config.toml
num_hidden_layers = 18
head_dim = 64
intermediate_size = 704
hidden_act = "swiglu"
norm = "rmsnorm"
norm_place = "pre"
positions = "rope"
qk_norm = false
init_std_up = 0.0199
optimizer = "soap_variant"
learning_rate = 0.00403
decay_shape = "linear"
dataset = "wikipedia_en"
Each number is 500 + 25 x the weight over the matrix's rms, rounded and kept within 0 to 999. Layers, rows and columns count from 0. Numbers have three digits each.

# layer 6 MLP up, 704x256, rms 0.226, rows 574-581, columns 128-255
548527479498518544539467458514490476451523477507476503467496451504531548536497505483498479518496478484521494513511500518485530525475495498480525529522519539531481494476485529507498511495463508450525538516493490573503510490540543544532483475497481520471538487510506505481474454524476487475521472494494504505555533542517494510497480465527496480503489507476482483500501525515455502477485
524494568504466474491489498521503478510546450524498515536515488489511447502529491501498465530526467473513481460523472465503526480499489510495522577471516504519524504483536488493484493506449491499477483521454513504480476507490537489523503475533481470500480491502436514551478540512422495497503481497469514498484473496457490489476482483521536433470509508497509486486462512544516469556499
509478499458508492495529562489514538480499495490491506504495421458502504518490506473470509511516440516534523502476547509494475518476505455525469503520494499473524460539487506475540559553489513494502519499554506463462471488495445505496547497503511532514505469489514505513461538533514450530486491482508491501500481493535503520510464489550505510479491471477484490462505449515558478500473
486487547474526533481502474492491524535510510513477511467482521486493538489525496479496512498529488489492496452496476437503491518460460488546496472518465490524492471491489534469466458462526515487530491527466485507524534516535495508451490506489522493553520502475484538531469533528486522500532505551519462521501499544462503490516492503481500513460508522510424519506503496483483485486540
478474516557487523474487455451492490461497479517493466514552504480529484487526475540509496506480514534498529488479501517539505519489513549512457472477460510472542500545522502521505481462493492422525491546548508517474506490543530453505488458510476565488509512476459452509525512538507469456476526515501488516496458470506468485507516484498515511515487510494508445443495488504502463504491
455469522519526504500460457485481496488474485509518501450493505534476527524472503510507492505507528484499517515496507482481483507495484519511428477493497492490497509495520499498511505466476508507493510494548537480514506517513491497468462508446496501473519532481496524482471483514551496497546513505499495478453512496585453520493510531472475516521474482445445565515507493525519520486434
496486505503522515507462497471467472518533488526480501466522506510570490485461517540504499447532533460485486506499510521551507506507491540499530493529514486516534471464503475499498530492502494486496528430502473515560483502518479490516496486528506429459469532514485518535537528496516496490487473452502560473487497519505483465475567498505484525481486505523512506516525483521476487503467
511470472502510449495506483478534435504501495471501488507474510483462500542522560465465537496504517495495510476514480467530513435508506498503482495545491522518518462495510497495514488518455528472495449546439510439500501518445513446525534452507503515524523477495479508502505546484506502486515511516522520536529514473471497475502472496447502532504485511526508471501487500530464491522537
# layer 6 MLP down (transposed), 704x256, rms 0.154, rows 574-580, columns 128-255
510530417506533502505500507509500513513521522472493492483525543516499508501541487525461479526482510485486533513500510471513499531500513446514485476495465521495497495479526495499496523494488506475486510479526491510494491504498506511475510491478495485489455486480493517522472533520513518489511494490511520497500484511522454505502456525490504498525541491506490485483500465503478461513497
489498499493504511503500497466492484483520487466505537491473502513525483469507535525531521523540455474519514450478491523531477497458478475493468543498473453481472479509479451478510507526500515511467533444525473456510482468490526511491508482496456470490535516503532501513540477490507550520501465542528492518453493472504532454475525520472479494539395495487482479479500464484474533514516
476540517516540467535554520521493482480490507470492466518501478529478505488495471493508490510482466496487545503519536506475519503473483510520494541503479460510496516497505515481521460501482496499489500510535504486505458502513476529483475484466495472513504502511495546454506506515511494522500478504513525467488526487481515485456479474511491494507685556501498505496534504493471455479483
498501484510479530511486515519540512497489506530469515498484521514499467519568505515501476499495520481536473487490482488507507504491504463499466523501490525530489484503488504468505520502491532460425509478506531536486528518530508486482530479536517498535462534514542481533475523473464522489527505526527460501497505505529507484492497537529511507469583521476484510505495483499519473471532
516508498525515498492529491519515519506490479498507505482536495524500491465517486507504496499489500502479504481487508497519480526494511509499492499491507480476483473506501498502495521516509475478502512495489514516521542490486512475511460519512496492499487495468500480512499497483508476499473490480508497481513467497514473511530524474484499500490373492498507460485484503500487512525480
485492547502497492513525471511526554499494526491511560468468444495544537456500467442520521459486513470512490497466484521501515484473506501457492435530492514455503504456507519475473537479490484531471484498496511510517493481525434492476516489544534475485503517464454506528504468502470458467489486510495483505493525537501474535538499484465506469511507516492490532510547532534514502498464
520530523503489475517503533473462501530508537460441503526466494514418521494492531491524513494477516461451549491490456506474508525488521512521446490530528495527513514490502513551495538545500500466495527479487474502482465479470497538489515490479472500509499479491513470490482544460483452471515486501473515481469484513551517539527524509517518515510528491489443487464485493492511478512499
# layer 6 MLP gate, 704x256, rms 0.229, rows 575-581, columns 128-255
478545455523474495505490471516513518469462540535534536468475512511482482546483474508438472491533533489512483511521496472528514522519489535512481483510511505497473508517532508482477520465507469493462457514484511475459477511506473467499487515541530496533490552479506530484481497501455487498506527535485521525513501531503506470493466510481460455532491494495483476521470504521450497529510
488485489492494439503485519484522502518497483513516506442538540533470508475560490492482508483462503477492480472537527496514542462486512513485497502505518524461493515527551493478495476485518508462493523517564491491513501534518521508537478495496529525460526508483518500480517490520502492502555478512482533526520483516489504511488516520504493486498525482509485459469504486520469547548508
507510493563462483481496535504512460505487488505481507519469517518501456490533483505501450549485477497512505556527528500465529483532537514492517467510477525494472530492506557513494511500452477479441487482492504509549483505502503485520472490517486525521518494507520477479472495461533466497462565476482508514498524477527496534505509469518505503532505500477538464473533483494539459478497
457481514510461532512446478436505466503490471504496478483517492505492478511549485575544493538506517499514491491530486512540501516489513504499488453489484498485516483497492501527510501498493493451517518493499508510507492514519506478529501507498523524492486537533476491510483512522483499475460501495506479523468492470486487480505457510497475503521506506496494452474498482513534479518505
501487478484513490529458483504460482459474497510533496523495476541507547506466564501496462541481504531510504478540446491535478457460504505561472490516466504511468469505509502515505498532444508528463469486561551492504506527440508478457485515504476483495495513441496527500480510500469509505504500493509507509490546532497545507472515506466507499491503483509527483504513507472495453486475
510498488521502479543464503488483511505494462463524460505477491513485440520535513522522493518479517520483494484509487525496536532486532503496520494504521465495505549498496518568500457544485530559491489532517523491495508490492512473481487484494488485543504442509482492516491501506516505483514538502509463479515467523571536523509513469527470483551526515463481474480508521508503506477509
532478462510497517487522447514484503526466491473462517496474516464481511494549502509504483520502483500513536520507513513494528541479486538498505546505489474517522478514496518521513492539488500494489472524475487536484495511495497531562475508475477494492493533494512420493500503469479508560547503503501519533488489471483515473524480514497493493498505508558502507512484502504481481505475